From a checkpoint of a small transformer trained on Wikipedia: width 256, 8574 steps.
Each number is 200 + 30 x the weight over its row's rms, rounded and kept within 0 to 999. Layers, rows and columns count from 0. The size before them is the row's rms in percent of the matrix's.

# layer 6 MLP gate, 704x256, rms 0.0786, rows 26-80, columns 0-127
110,206,200,221,187,215,178,195,174,187,178,178,194,182,216,191,235,222,230,202,224,145,187,181,199,148,132,191,269,227,222,169,182,198,196,156,274,196,173,237,180,217,163,201,163,229,176,198,240,209,193,171,158,181,229,182,215,221,180,218,238,178,194,171,251,158,163,202,189,262,187,178,190,212,221,176,225,189,191,235,239,247,244,174,211,157,173,150,160,216,190,219,181,146,178,219,196,212,253,177,228,198,255,180,218,249,240,187,185,187,206,242,196,169,171,204,182,209,263,207,226,179,231,151,207,200,200,195,199
108,147,165,196,151,183,154,143,243,241,225,242,184,177,209,201,201,201,261,190,204,182,188,229,170,165,129,213,190,207,127,160,212,219,186,238,221,163,187,244,188,198,218,217,241,199,235,179,177,214,191,192,175,197,201,218,274,172,189,194,170,192,289,165,238,225,221,223,188,207,146,209,190,175,212,153,176,198,192,187,226,203,216,154,189,196,142,264,198,173,172,197,185,198,193,195,202,217,246,210,236,170,216,208,221,182,167,175,190,200,154,233,218,168,247,165,221,177,186,168,199,221,173,220,156,208,166,195,197
092,206,140,167,160,226,228,233,194,176,248,224,173,224,183,197,208,239,245,170,228,169,182,176,194,189,212,227,200,145,202,239,203,179,125,179,219,206,197,206,201,151,178,208,226,217,219,210,248,208,211,168,234,206,192,189,209,289,235,253,210,151,208,212,265,197,192,164,240,183,202,189,120,212,197,150,176,208,202,168,185,199,270,202,205,215,183,224,180,174,182,185,216,189,218,228,228,237,166,158,205,206,213,183,176,264,160,157,225,182,195,173,209,156,201,230,203,223,231,154,217,224,211,165,170,231,152,170,201
102,211,147,209,223,182,161,176,168,199,223,233,204,228,171,222,164,197,199,212,199,176,223,133,198,185,176,227,177,159,235,180,173,202,207,195,168,182,193,121,231,187,209,156,202,262,192,172,227,191,203,214,232,207,137,229,185,176,156,200,233,216,171,157,212,191,194,216,170,243,210,239,228,166,177,259,258,236,221,192,217,245,206,230,216,237,233,203,189,179,156,199,129,176,130,207,179,198,154,243,178,224,183,242,248,209,254,195,184,157,184,167,165,182,191,171,160,175,221,268,151,200,202,220,217,206,216,189,187
111,227,188,170,212,217,126,221,208,287,167,151,202,233,176,254,197,211,202,200,182,241,217,225,200,200,203,191,201,175,200,218,196,216,154,202,238,177,239,200,219,173,251,222,214,257,198,143,200,201,257,214,221,166,197,225,233,246,196,201,255,200,187,203,183,222,186,163,154,214,189,255,231,200,219,209,246,171,139,196,206,174,237,189,171,145,203,153,155,207,189,203,195,163,216,213,178,171,246,217,216,183,251,186,251,235,173,238,198,191,215,217,174,216,166,202,177,222,227,226,209,172,157,193,161,166,186,207,122
105,183,227,194,181,212,175,178,244,181,244,203,193,171,187,170,250,201,260,196,190,201,234,188,204,149,176,173,216,142,220,166,196,238,222,129,196,150,184,222,217,190,205,192,203,181,201,199,227,162,190,212,164,209,144,157,203,198,207,167,219,216,207,232,214,195,228,157,215,267,217,186,222,212,292,175,206,204,211,194,205,225,236,175,150,205,222,172,131,223,237,232,161,189,237,172,213,167,239,207,233,177,191,188,239,225,204,222,167,166,201,224,221,154,159,173,201,267,171,241,248,224,179,144,224,185,201,147,159
093,168,180,243,203,214,164,207,229,168,217,190,283,213,162,152,167,205,158,229,163,203,242,200,159,168,179,217,226,232,163,241,196,256,217,221,131,246,194,213,227,204,202,158,196,219,165,237,227,200,214,216,174,214,193,164,182,139,229,193,209,202,216,204,203,131,169,220,207,257,172,190,191,211,216,174,213,192,192,228,180,252,243,204,153,193,191,186,196,169,198,157,216,182,190,244,240,188,207,165,174,161,168,206,225,155,197,223,212,223,113,221,127,195,210,226,203,270,260,187,213,235,177,163,176,219,212,220,209
102,127,194,219,182,177,195,172,191,244,181,168,210,199,189,164,187,209,197,165,164,195,214,221,222,215,146,199,292,207,189,223,186,217,227,274,200,195,175,165,217,146,221,154,166,221,187,190,242,239,169,236,197,212,176,202,243,240,218,184,217,161,162,174,139,224,172,269,178,179,231,209,176,149,223,215,204,187,185,215,203,167,168,202,201,170,166,231,181,237,215,142,165,222,167,241,243,221,168,245,210,174,247,246,170,220,182,203,220,244,187,157,186,169,183,239,207,199,239,224,214,257,184,174,171,217,217,229,187
103,215,195,173,167,201,195,193,211,188,194,181,142,209,203,222,194,171,155,137,184,191,227,193,226,183,192,200,226,161,194,180,240,170,167,216,247,215,192,131,128,166,205,201,194,197,216,178,234,200,174,173,198,177,213,161,226,173,186,199,265,183,197,156,196,237,199,181,239,223,201,204,239,149,237,189,221,130,197,209,234,237,165,207,160,231,198,214,205,225,156,209,188,173,146,219,257,209,150,222,193,233,255,207,258,198,191,279,237,176,172,199,203,199,224,176,196,150,198,214,171,265,128,243,242,220,162,230,211
107,212,150,197,169,219,155,170,204,208,128,163,213,185,206,230,166,191,209,156,243,199,201,187,141,178,171,183,182,190,207,241,162,233,249,242,233,201,215,191,194,165,239,203,184,226,176,220,188,209,220,206,200,221,152,145,241,210,209,185,196,210,178,201,135,203,201,218,166,215,210,210,198,123,182,218,219,224,167,160,242,174,186,263,209,184,214,169,225,205,148,200,164,169,231,219,261,226,232,181,228,211,215,193,216,249,169,180,226,218,160,174,271,190,265,185,202,218,236,173,203,221,187,218,233,129,178,161,122
098,159,185,237,188,202,154,279,267,157,178,214,203,165,223,177,133,227,191,174,203,191,198,211,200,208,191,179,220,271,215,182,168,241,204,213,248,191,223,188,229,197,175,162,173,234,196,172,218,188,160,165,210,190,202,204,232,183,183,203,161,167,201,204,196,153,227,129,121,240,199,193,198,187,178,217,169,205,205,210,194,290,199,190,169,221,200,186,203,168,199,191,215,180,185,181,190,270,174,222,233,227,167,260,104,257,141,196,170,161,205,174,141,220,186,203,180,178,233,203,172,167,186,221,235,203,197,221,221
095,174,187,266,200,207,188,210,210,176,237,270,166,157,258,188,217,195,208,195,216,220,202,170,244,140,185,200,240,223,235,177,178,260,193,253,187,178,262,155,164,198,208,171,228,181,216,228,182,187,218,264,191,190,207,187,207,222,201,167,162,205,192,261,234,200,179,181,209,195,194,200,247,212,227,208,179,203,161,207,201,166,209,200,185,174,213,179,212,191,151,209,220,212,182,221,272,196,224,187,160,178,242,231,198,211,255,255,179,210,202,234,163,177,211,180,164,190,203,220,202,199,139,188,139,216,207,175,204
092,139,232,204,180,158,220,204,171,200,217,194,203,216,144,139,250,183,236,182,187,211,199,248,192,210,190,179,250,182,175,171,198,158,191,187,183,169,265,212,244,176,209,208,222,177,195,218,264,228,197,207,193,211,195,159,180,151,233,248,257,220,164,198,185,172,202,233,157,181,210,177,179,189,154,222,175,184,188,243,180,184,205,256,213,219,198,256,146,190,210,195,182,261,191,204,207,194,222,161,205,164,221,184,202,217,187,230,192,155,200,267,188,233,225,182,183,183,194,242,228,227,183,182,185,169,193,200,243
106,193,170,213,182,181,241,222,202,238,141,149,224,214,200,184,238,160,208,169,177,206,157,253,174,202,224,222,230,173,179,240,195,146,188,175,200,197,191,183,172,177,200,208,231,187,227,128,255,209,197,234,236,198,247,160,221,215,259,216,200,182,159,156,189,215,205,207,208,180,216,171,223,188,155,227,176,211,156,184,221,147,194,202,171,207,167,193,191,210,149,135,156,160,166,205,186,256,237,188,241,232,224,238,188,233,168,185,221,166,184,225,169,187,195,236,208,172,197,195,191,209,206,201,177,226,235,269,236
102,166,182,212,184,203,182,182,180,212,198,240,193,197,146,241,237,229,237,163,210,158,185,231,152,243,154,199,181,199,183,208,190,175,223,213,181,184,211,248,221,181,198,208,163,207,206,188,216,201,170,192,197,268,232,200,223,229,125,217,281,181,203,152,184,199,196,212,205,244,160,218,239,188,206,251,216,188,152,188,247,221,190,226,152,176,202,164,168,144,170,212,184,235,199,224,182,200,174,175,230,170,203,230,223,206,185,199,164,221,187,223,278,222,197,225,225,180,165,183,244,196,175,151,210,178,163,192,149
097,250,209,173,168,175,232,193,258,215,194,221,149,161,186,176,189,191,195,212,145,208,190,262,227,164,208,182,205,167,175,162,192,244,229,236,176,212,242,190,221,120,260,195,199,246,189,197,121,216,160,279,186,172,222,189,184,211,225,195,248,186,178,215,177,278,184,158,184,219,185,233,254,171,281,152,246,185,244,163,198,191,201,193,213,220,215,165,196,224,190,252,181,192,150,177,195,214,212,199,203,198,198,177,221,167,198,224,195,165,264,158,219,170,205,206,165,184,214,224,241,173,141,196,233,197,212,194,233
104,164,171,222,198,199,211,199,214,200,208,185,239,235,209,212,246,232,264,182,193,167,149,187,206,185,150,203,225,197,257,213,182,204,169,181,266,211,198,153,209,192,206,234,205,177,229,200,218,159,240,225,230,226,194,148,212,259,192,255,188,198,207,202,191,177,169,176,185,206,182,190,206,167,245,228,184,144,139,123,210,200,233,176,192,183,216,158,221,189,185,194,186,171,142,173,210,184,186,180,221,206,223,191,206,169,199,226,185,200,218,214,201,216,234,197,191,231,172,147,161,249,146,236,205,228,146,232,155
103,173,234,254,197,236,249,170,129,188,223,172,201,206,216,192,173,189,246,205,198,173,241,188,147,185,222,180,190,237,235,203,134,212,181,167,208,215,262,203,186,191,216,179,164,214,232,224,220,188,238,227,244,245,140,157,181,195,181,214,210,194,193,166,218,228,250,239,196,208,190,182,191,162,171,214,177,202,207,205,222,177,228,201,191,228,185,196,227,158,155,207,172,162,174,211,193,240,228,199,189,289,249,212,184,246,201,193,163,205,275,163,197,221,212,200,161,194,164,144,157,164,190,240,174,275,161,214,179
096,235,223,189,184,203,177,182,210,180,199,159,230,221,241,194,194,219,244,206,243,195,250,223,191,155,212,200,264,230,202,214,172,217,213,176,258,183,158,269,137,186,156,216,182,189,163,228,206,145,112,207,232,201,195,193,156,204,227,168,162,194,197,220,184,211,143,186,232,253,185,175,187,149,201,203,142,186,203,183,199,157,183,195,201,214,162,210,256,213,192,240,208,175,215,144,262,181,182,186,187,186,211,200,180,221,160,157,231,219,214,200,180,179,142,212,191,198,175,200,200,163,235,198,173,179,170,188,189
104,206,165,156,232,210,218,185,259,187,175,174,164,251,134,205,191,209,210,203,144,268,165,184,174,203,174,167,144,169,210,167,206,206,275,185,200,168,206,191,163,189,183,219,180,189,227,192,188,149,201,189,230,177,152,178,196,186,294,220,194,227,224,203,201,208,230,179,207,196,184,203,255,172,244,164,208,170,189,182,215,231,249,217,190,186,250,164,181,207,150,188,161,184,217,143,214,220,217,270,222,194,246,230,145,183,239,241,172,254,168,230,233,196,164,159,250,192,191,184,179,232,213,169,211,209,188,239,142
097,220,213,172,208,170,201,216,221,214,187,203,161,204,224,199,274,228,201,160,243,215,253,206,161,197,196,214,173,229,199,198,196,168,183,208,216,191,243,216,177,134,212,215,184,178,225,186,172,178,183,201,192,213,168,210,237,188,231,151,190,222,215,186,200,202,189,179,133,213,207,221,188,184,207,203,214,211,185,210,222,207,156,213,179,210,190,143,159,187,196,197,205,209,238,192,151,167,149,180,221,189,148,234,186,227,199,210,218,173,248,194,202,168,225,182,176,222,245,214,252,189,185,214,186,165,152,140,163
100,285,203,242,177,203,202,205,204,241,150,185,215,206,163,245,214,198,203,179,217,242,176,206,187,215,217,175,215,227,214,232,212,188,202,196,237,246,230,207,239,249,219,200,178,203,197,137,228,163,179,245,151,236,160,225,202,181,150,148,188,162,146,204,184,213,169,172,157,178,190,196,230,169,165,185,180,204,186,163,216,238,228,236,185,168,194,178,177,158,247,206,189,181,197,240,224,193,198,212,207,267,175,242,186,217,183,193,126,223,183,200,246,193,200,254,196,189,203,233,188,265,194,216,202,225,219,185,251
090,226,181,274,236,190,178,202,250,251,209,182,234,233,268,185,192,140,218,198,202,186,212,274,170,217,147,215,169,205,162,190,197,181,242,205,171,203,191,219,185,223,198,241,199,254,213,205,200,287,215,206,166,205,198,236,161,232,230,189,199,187,159,185,162,185,201,226,200,230,198,260,192,225,180,211,192,204,207,177,166,235,156,194,185,233,206,185,165,206,244,179,226,226,178,178,181,226,218,188,187,143,218,202,240,235,141,206,201,182,179,200,220,163,202,234,153,220,185,194,256,233,235,228,192,199,243,204,186
091,181,160,185,181,233,182,179,167,205,267,179,222,191,164,170,125,217,194,258,222,227,228,179,194,185,213,219,203,225,173,187,170,188,163,225,237,216,213,215,164,233,183,187,256,164,237,222,246,253,157,210,218,230,180,171,252,216,177,234,172,186,240,246,203,191,201,205,216,235,266,209,150,216,215,218,248,186,207,187,175,152,222,198,167,239,180,247,225,192,226,208,179,166,132,134,187,195,157,160,251,210,227,200,208,236,183,225,168,180,244,233,216,196,195,213,193,151,213,207,192,224,243,188,241,218,196,252,241
098,170,202,126,259,237,188,236,220,188,190,161,199,232,187,246,138,150,235,194,165,264,257,159,211,203,211,91,157,207,199,192,176,174,232,173,221,255,217,143,244,250,228,180,189,223,217,173,200,175,236,251,212,169,201,168,163,206,198,201,231,207,212,154,216,152,185,158,192,177,187,183,149,161,173,217,167,145,226,165,251,163,194,211,208,182,221,152,208,183,191,224,199,151,202,200,218,188,204,229,249,197,169,191,212,221,145,152,217,188,229,197,224,227,188,198,236,243,240,212,226,176,210,192,162,199,209,181,178
102,205,179,251,210,166,201,212,167,210,259,198,204,259,229,188,214,170,219,228,139,193,200,211,177,168,190,193,216,116,220,181,201,185,221,164,237,209,225,202,211,211,166,204,177,187,222,218,216,175,229,207,226,182,180,179,198,192,182,167,168,243,157,183,145,179,138,181,227,200,186,190,238,203,188,169,221,163,128,192,199,104,185,135,236,189,200,226,201,221,204,147,231,183,164,154,169,159,156,220,153,220,255,176,191,223,236,218,177,200,199,248,195,225,252,173,211,192,165,152,239,217,200,205,206,199,160,297,200
108,177,178,169,203,218,232,180,165,208,172,212,221,190,182,222,216,182,193,191,229,268,224,187,198,258,174,151,232,200,194,210,221,282,229,179,160,212,194,160,229,223,212,233,229,222,216,192,272,221,241,237,229,215,207,188,180,217,147,229,192,194,168,191,162,220,190,129,116,171,218,229,242,208,261,179,240,175,193,247,229,179,175,208,172,204,197,190,185,249,172,189,154,165,227,174,176,262,226,149,225,177,235,193,212,193,174,203,192,182,196,198,210,235,202,168,130,227,257,148,185,222,187,221,232,192,203,162,147
102,141,235,205,198,189,244,153,188,186,221,175,162,185,211,205,211,210,184,158,261,198,199,138,240,213,245,246,243,209,221,198,232,174,231,218,178,220,234,159,185,197,249,211,210,183,229,208,197,187,204,206,264,230,197,228,217,238,163,246,198,210,209,166,228,180,197,216,194,245,217,166,216,213,268,245,192,181,271,153,187,215,199,226,208,159,207,187,231,181,182,158,168,209,220,214,253,244,224,182,213,275,122,223,227,244,217,179,192,146,170,183,200,226,206,172,140,176,248,186,177,195,247,216,152,207,152,165,179
103,218,183,223,192,145,145,171,228,192,164,177,191,165,212,210,193,198,221,263,199,230,228,192,160,160,157,197,196,216,182,136,200,278,229,211,248,179,236,211,204,140,192,205,122,251,205,223,193,199,247,198,227,223,185,154,246,175,215,168,174,179,244,224,207,251,154,223,205,200,181,236,189,180,209,191,218,147,175,189,208,210,201,166,164,180,157,240,170,214,219,169,224,207,176,210,167,175,245,238,256,228,217,182,195,254,202,224,198,216,160,236,223,219,210,176,211,174,150,140,225,259,177,203,179,207,163,251,208
098,192,178,217,205,225,172,210,188,231,204,208,230,203,177,221,179,185,219,156,214,210,208,225,189,208,193,203,185,238,192,178,119,238,151,212,249,212,208,213,207,226,228,171,174,202,266,166,207,152,207,205,199,241,193,152,223,201,186,204,196,172,160,183,219,190,229,211,197,194,162,215,206,203,251,151,163,152,192,166,233,200,192,173,197,239,168,188,210,174,188,190,207,186,138,192,221,225,186,161,188,231,281,233,227,210,187,184,218,170,160,242,173,201,263,241,184,180,257,141,176,251,172,214,178,230,183,191,155
096,208,184,202,146,224,190,176,187,204,211,197,196,170,217,185,181,226,267,199,204,210,204,173,172,213,219,242,237,186,199,187,210,214,219,207,220,172,210,173,207,254,248,229,250,204,205,194,201,177,203,210,210,219,212,229,201,252,186,176,236,246,185,166,238,202,234,181,193,241,211,208,259,172,171,150,201,90,181,208,210,161,184,241,191,195,166,180,180,164,146,196,168,167,228,206,234,158,192,188,182,178,195,193,244,207,193,160,207,183,157,205,185,152,205,201,191,207,206,153,163,233,228,199,189,205,162,249,192
102,195,189,219,206,271,140,193,249,231,212,166,188,169,186,186,138,214,220,194,215,196,226,152,119,215,216,157,186,211,207,215,161,254,179,198,199,265,277,212,173,210,170,171,225,222,187,243,207,147,210,205,180,250,184,145,175,233,195,178,199,236,215,180,178,174,207,197,215,220,213,220,170,221,182,225,206,220,189,147,214,183,162,180,179,201,157,191,191,242,197,168,217,217,188,225,167,227,207,181,204,208,189,230,204,211,149,174,191,210,179,221,146,217,193,176,225,210,188,226,227,193,177,230,232,194,219,250,177
100,225,202,209,162,211,207,205,242,225,249,192,200,212,200,218,211,192,176,211,228,133,176,238,195,176,181,222,235,198,204,219,184,209,242,138,170,235,235,187,188,188,227,233,219,192,239,236,227,184,180,190,156,298,175,197,224,170,162,159,170,154,227,198,201,197,204,190,145,264,185,160,206,149,175,165,211,184,237,187,256,248,222,171,195,221,232,196,169,195,151,238,211,169,225,179,189,208,175,182,251,191,247,234,139,235,195,209,209,167,173,244,198,206,230,224,160,144,247,254,238,207,215,260,198,205,174,241,218
102,163,179,209,158,200,204,203,171,146,161,252,159,165,190,216,181,234,185,170,218,190,169,218,209,155,243,183,206,167,210,196,156,198,169,239,226,235,255,213,215,196,209,168,171,184,245,145,239,187,205,221,275,183,140,216,222,180,189,238,152,230,217,190,148,167,158,200,124,201,164,219,202,185,266,169,218,209,211,221,245,233,200,209,127,217,163,151,124,203,231,173,207,213,188,229,279,166,191,195,201,222,198,172,202,241,156,197,189,201,213,224,220,194,180,171,242,210,204,176,206,231,175,205,198,210,160,195,224
098,224,201,132,164,245,200,203,226,217,190,194,212,248,147,252,202,186,184,194,162,224,203,199,227,142,227,197,154,266,264,224,142,190,175,188,227,243,215,206,238,159,174,145,178,222,208,191,179,204,222,204,168,238,236,138,252,212,173,162,201,193,177,183,257,155,206,196,163,135,164,176,142,175,165,186,215,213,162,159,200,188,233,257,187,180,164,187,267,196,149,212,222,146,197,184,208,185,175,130,202,199,168,160,142,211,189,193,179,196,191,266,222,186,211,217,206,196,208,210,208,194,241,219,195,219,180,244,141
125,224,167,197,233,169,183,208,193,216,125,113,244,190,179,221,185,173,188,164,188,194,200,203,169,166,235,176,152,246,219,217,189,250,250,157,238,194,200,199,211,212,227,220,145,210,236,206,216,133,161,231,164,180,160,218,254,173,221,191,203,254,152,207,166,167,186,212,201,198,185,169,263,194,175,245,232,182,178,124,204,146,137,218,187,190,208,189,189,203,189,168,147,204,178,179,220,253,185,251,214,253,178,217,197,223,166,165,197,159,181,236,232,177,201,198,176,197,207,199,163,192,266,161,211,170,203,176,153
100,214,223,236,225,177,182,141,189,149,194,189,202,224,203,238,237,193,231,174,191,174,160,221,180,205,147,167,219,167,219,230,199,218,217,156,212,202,203,196,230,197,211,183,191,186,179,242,205,187,165,275,245,184,199,245,240,254,167,147,165,224,152,220,187,140,250,211,169,188,167,208,156,156,216,204,183,233,155,201,242,202,163,160,183,203,230,221,205,210,184,161,180,175,131,157,197,223,173,195,263,169,228,204,210,240,205,206,149,250,211,251,186,205,176,196,185,214,248,201,189,209,193,233,153,196,206,173,202
087,266,215,172,245,157,180,230,191,143,207,136,206,196,206,231,179,233,147,219,193,215,229,190,230,193,155,232,193,170,209,160,208,209,211,211,166,246,219,222,237,249,206,164,239,231,183,223,204,225,164,225,222,220,200,155,203,226,129,186,242,228,183,182,207,217,190,175,222,171,161,225,179,203,178,184,213,220,211,232,244,194,227,201,238,172,212,267,175,196,177,250,240,210,179,258,226,156,183,170,205,145,195,217,157,173,236,191,226,227,140,206,223,199,230,170,211,205,198,183,223,165,186,172,168,195,168,229,220
103,228,188,209,141,201,181,204,200,185,216,199,210,176,223,184,212,182,153,194,237,249,226,216,199,255,252,186,223,116,194,225,153,212,157,212,210,174,192,157,167,226,200,214,188,201,185,232,228,147,174,243,194,208,239,211,197,246,184,179,206,181,185,189,190,217,206,191,211,232,195,257,236,169,181,230,186,232,216,205,240,186,289,177,232,195,226,164,206,200,168,181,196,199,265,246,203,215,158,158,172,230,228,238,189,206,178,179,221,193,156,205,165,126,188,196,185,186,174,170,217,239,185,184,253,227,172,181,184
103,161,196,197,246,249,198,170,213,187,248,218,176,206,113,224,171,174,239,199,211,205,252,202,211,190,195,168,261,236,187,190,238,238,184,194,202,232,203,195,231,196,231,166,214,190,222,201,169,199,188,197,253,169,196,197,259,207,222,187,198,179,180,194,212,226,207,263,202,180,171,195,217,192,194,171,212,172,170,187,237,177,173,229,164,170,225,201,196,231,183,151,207,203,161,181,201,210,256,184,166,213,202,203,187,186,218,197,196,164,174,217,170,225,229,198,230,206,248,153,219,238,182,241,242,191,154,197,205
085,206,243,175,145,167,253,221,264,152,224,205,239,192,264,167,238,176,206,199,181,264,199,198,196,238,251,181,223,167,141,167,207,187,167,269,179,236,194,178,182,229,185,221,225,208,193,217,169,215,195,180,176,200,243,197,207,205,192,229,197,175,230,228,202,221,244,176,217,185,239,228,191,177,169,217,203,250,188,154,201,268,168,179,233,225,200,214,185,153,134,166,124,191,244,266,216,206,202,192,190,182,173,202,194,207,220,207,156,201,152,238,234,193,216,198,220,181,129,212,215,189,170,192,166,237,208,167,169
103,217,162,175,213,182,188,224,189,296,180,184,239,212,215,172,287,194,185,216,158,189,203,187,201,253,167,162,204,175,232,218,239,178,266,200,213,180,212,204,222,166,160,193,178,193,230,139,189,173,229,224,203,231,206,121,211,224,172,220,185,163,211,190,194,210,232,177,214,179,179,175,222,148,179,179,219,140,214,192,185,178,233,228,171,200,124,194,160,203,185,205,213,115,221,202,183,197,254,222,267,154,231,216,200,223,166,217,179,222,227,196,174,243,179,225,186,150,215,173,155,217,212,169,250,185,167,249,172
105,212,209,162,223,244,200,239,195,190,180,208,218,142,219,207,182,164,198,225,143,264,206,196,182,179,168,159,185,230,186,164,181,211,248,196,196,195,185,210,210,180,197,169,182,203,192,86,183,135,234,177,168,99,180,184,193,187,130,229,259,187,168,207,172,190,237,189,202,229,193,216,270,206,220,196,246,187,158,139,189,182,201,172,199,184,162,192,226,242,198,174,191,172,188,209,210,213,248,263,202,121,227,186,225,166,218,213,217,207,176,221,181,199,203,183,218,238,215,197,192,231,189,167,200,165,155,181,184
098,139,203,197,190,206,174,214,223,196,195,201,175,205,212,222,178,192,230,178,234,141,164,89,121,144,239,198,203,236,215,236,152,223,206,164,203,211,166,164,181,155,213,185,227,219,168,199,192,203,211,182,180,236,201,210,211,225,223,199,246,182,188,219,155,211,240,209,230,154,213,201,221,241,213,187,218,236,213,134,171,214,247,182,169,156,184,205,183,182,177,212,225,211,245,231,187,233,234,225,187,189,177,185,226,239,196,212,194,203,183,203,218,202,270,225,192,163,157,201,224,176,223,197,155,207,183,153,163
098,121,159,221,167,192,195,178,202,159,212,200,205,181,202,209,192,200,181,215,213,162,218,177,240,220,251,200,219,210,190,207,153,219,250,242,166,225,198,200,179,204,219,217,202,194,219,188,179,218,178,212,261,156,137,181,227,239,191,182,198,232,188,237,219,217,210,235,249,199,215,212,198,189,241,230,217,190,240,178,267,254,179,190,204,191,146,218,229,190,173,163,234,174,217,196,223,221,236,225,237,225,184,205,186,265,180,134,250,163,193,163,216,195,253,197,194,231,210,173,197,181,206,190,186,199,184,158,214
096,224,264,204,187,279,186,242,199,224,255,215,237,246,223,246,173,194,203,184,140,278,200,176,203,219,236,187,181,157,176,285,185,173,218,155,180,206,234,182,168,164,235,213,193,175,252,204,164,185,188,209,237,195,200,214,226,196,182,196,244,248,260,179,194,186,239,219,231,217,186,187,225,171,172,199,243,165,160,199,215,229,174,164,169,183,169,208,170,142,164,202,221,178,179,136,181,186,177,223,179,207,193,204,172,209,203,97,218,179,225,198,205,208,141,153,144,195,236,176,187,262,191,229,228,214,144,160,180
102,185,247,223,203,159,177,215,197,203,208,213,237,188,250,178,165,178,183,201,233,225,193,134,227,224,184,234,204,197,206,170,230,222,218,190,224,215,154,228,188,171,197,262,189,176,212,191,212,142,183,148,155,264,197,173,226,207,216,194,161,206,212,210,225,185,192,212,212,247,172,194,220,171,202,181,169,133,213,151,241,185,141,120,221,193,172,185,171,235,205,189,157,202,230,189,194,146,227,210,182,152,228,213,143,230,198,225,194,165,196,194,271,206,283,157,219,186,240,138,170,230,205,185,209,194,163,147,189
095,195,224,247,164,220,184,246,212,207,188,232,212,175,170,171,197,221,263,179,157,248,243,207,172,222,209,219,223,235,215,203,231,231,219,234,196,200,160,204,197,156,181,212,184,206,205,226,246,175,172,192,220,185,247,189,212,246,184,205,247,231,168,199,207,222,166,178,196,170,227,227,180,246,200,176,191,187,232,222,212,140,213,154,183,233,188,184,162,163,251,181,234,161,281,161,161,183,205,195,250,187,185,157,229,249,225,177,285,193,200,140,175,239,202,202,237,202,245,166,183,210,203,179,224,195,209,194,197
098,165,150,187,187,243,198,179,173,177,220,201,234,267,209,193,165,199,197,202,203,253,224,234,171,132,181,222,197,244,204,202,208,190,157,178,197,222,265,220,181,177,207,168,238,272,228,193,229,177,172,247,225,217,235,166,188,165,205,190,217,219,172,188,244,169,291,163,210,203,157,250,188,180,168,201,181,237,197,190,225,190,186,209,173,196,255,194,202,178,208,205,202,150,225,205,238,192,203,141,175,225,197,182,184,196,216,182,182,157,176,221,211,209,204,198,214,174,222,229,229,219,186,191,175,242,180,197,185
101,194,209,199,188,216,223,170,225,204,170,175,208,213,186,243,189,187,183,169,190,247,218,159,175,202,233,200,155,215,218,242,221,241,223,170,184,222,170,217,224,175,205,171,135,204,176,209,262,175,207,190,210,227,152,176,142,220,217,170,227,222,133,169,192,197,185,194,253,162,146,204,182,216,245,191,230,200,199,226,163,179,206,228,137,212,171,184,140,177,175,230,173,196,198,232,225,210,216,165,274,180,209,219,238,262,157,208,168,206,217,138,210,164,198,174,172,208,199,202,207,177,214,226,229,216,159,209,178
107,206,193,215,178,186,185,260,217,180,191,215,247,172,220,229,185,237,240,200,232,138,165,143,188,195,246,194,210,213,232,173,134,257,170,206,205,215,216,184,193,214,210,145,199,157,246,221,219,171,189,206,202,235,185,186,171,258,215,229,196,267,183,234,211,186,225,183,223,165,228,108,184,206,207,180,201,251,226,172,190,208,187,190,206,175,207,127,160,220,174,187,243,198,221,239,230,209,164,219,205,232,220,211,168,134,210,201,210,203,156,218,230,178,159,209,209,158,214,212,210,256,197,176,156,189,186,217,211
104,201,192,194,209,231,153,161,224,256,193,204,210,216,165,158,142,253,195,186,121,225,217,187,150,207,154,231,139,236,148,224,240,182,223,199,226,199,193,166,198,181,198,193,219,173,229,191,216,201,207,176,163,187,176,173,215,197,183,178,187,159,170,208,244,193,208,213,212,231,210,224,231,155,181,141,216,159,157,230,214,187,198,233,183,142,159,160,257,215,156,208,167,213,188,178,235,168,218,222,285,214,172,157,204,223,207,221,175,208,156,194,209,201,237,187,200,229,219,168,199,178,211,212,178,219,196,205,139
103,199,215,156,212,198,241,257,249,214,201,214,196,225,200,192,167,160,189,205,225,205,203,253,161,237,187,184,216,232,230,233,199,226,249,183,154,173,199,201,176,188,222,203,196,166,228,214,212,200,182,161,197,278,218,215,183,250,148,209,176,175,234,179,177,193,257,155,193,242,233,183,207,199,207,220,201,150,185,217,209,241,184,146,224,193,211,159,199,212,170,193,167,156,177,208,215,195,175,183,227,208,191,210,156,249,218,202,177,143,158,169,226,196,219,262,183,207,206,180,225,224,207,183,224,273,154,188,204
097,203,227,238,173,170,221,175,191,155,191,199,206,209,195,225,191,208,215,234,200,200,232,247,227,164,214,199,203,200,219,161,192,189,190,202,132,236,242,199,203,209,245,292,187,180,149,188,248,225,127,194,201,191,214,189,209,192,228,179,161,155,180,177,177,219,162,221,196,210,220,234,155,240,179,211,225,175,235,189,203,163,206,250,180,258,142,208,150,195,206,168,172,237,215,196,220,239,195,198,219,163,207,185,201,231,212,211,237,148,181,202,224,248,176,197,212,198,200,170,228,162,163,157,187,175,200,231,274
096,177,221,168,235,165,119,182,221,230,169,186,198,159,224,199,202,204,184,183,218,247,273,176,194,215,214,179,206,221,203,191,152,212,234,178,250,154,193,195,209,160,148,269,157,187,194,238,182,214,217,187,204,211,186,170,211,177,168,147,270,194,244,210,197,191,195,184,201,205,165,177,195,186,174,124,190,154,250,227,201,215,214,206,206,182,134,217,188,168,237,123,232,234,204,254,131,196,179,214,233,190,209,211,232,215,174,230,233,122,229,175,202,205,183,168,190,230,189,201,207,237,160,188,172,179,214,188,246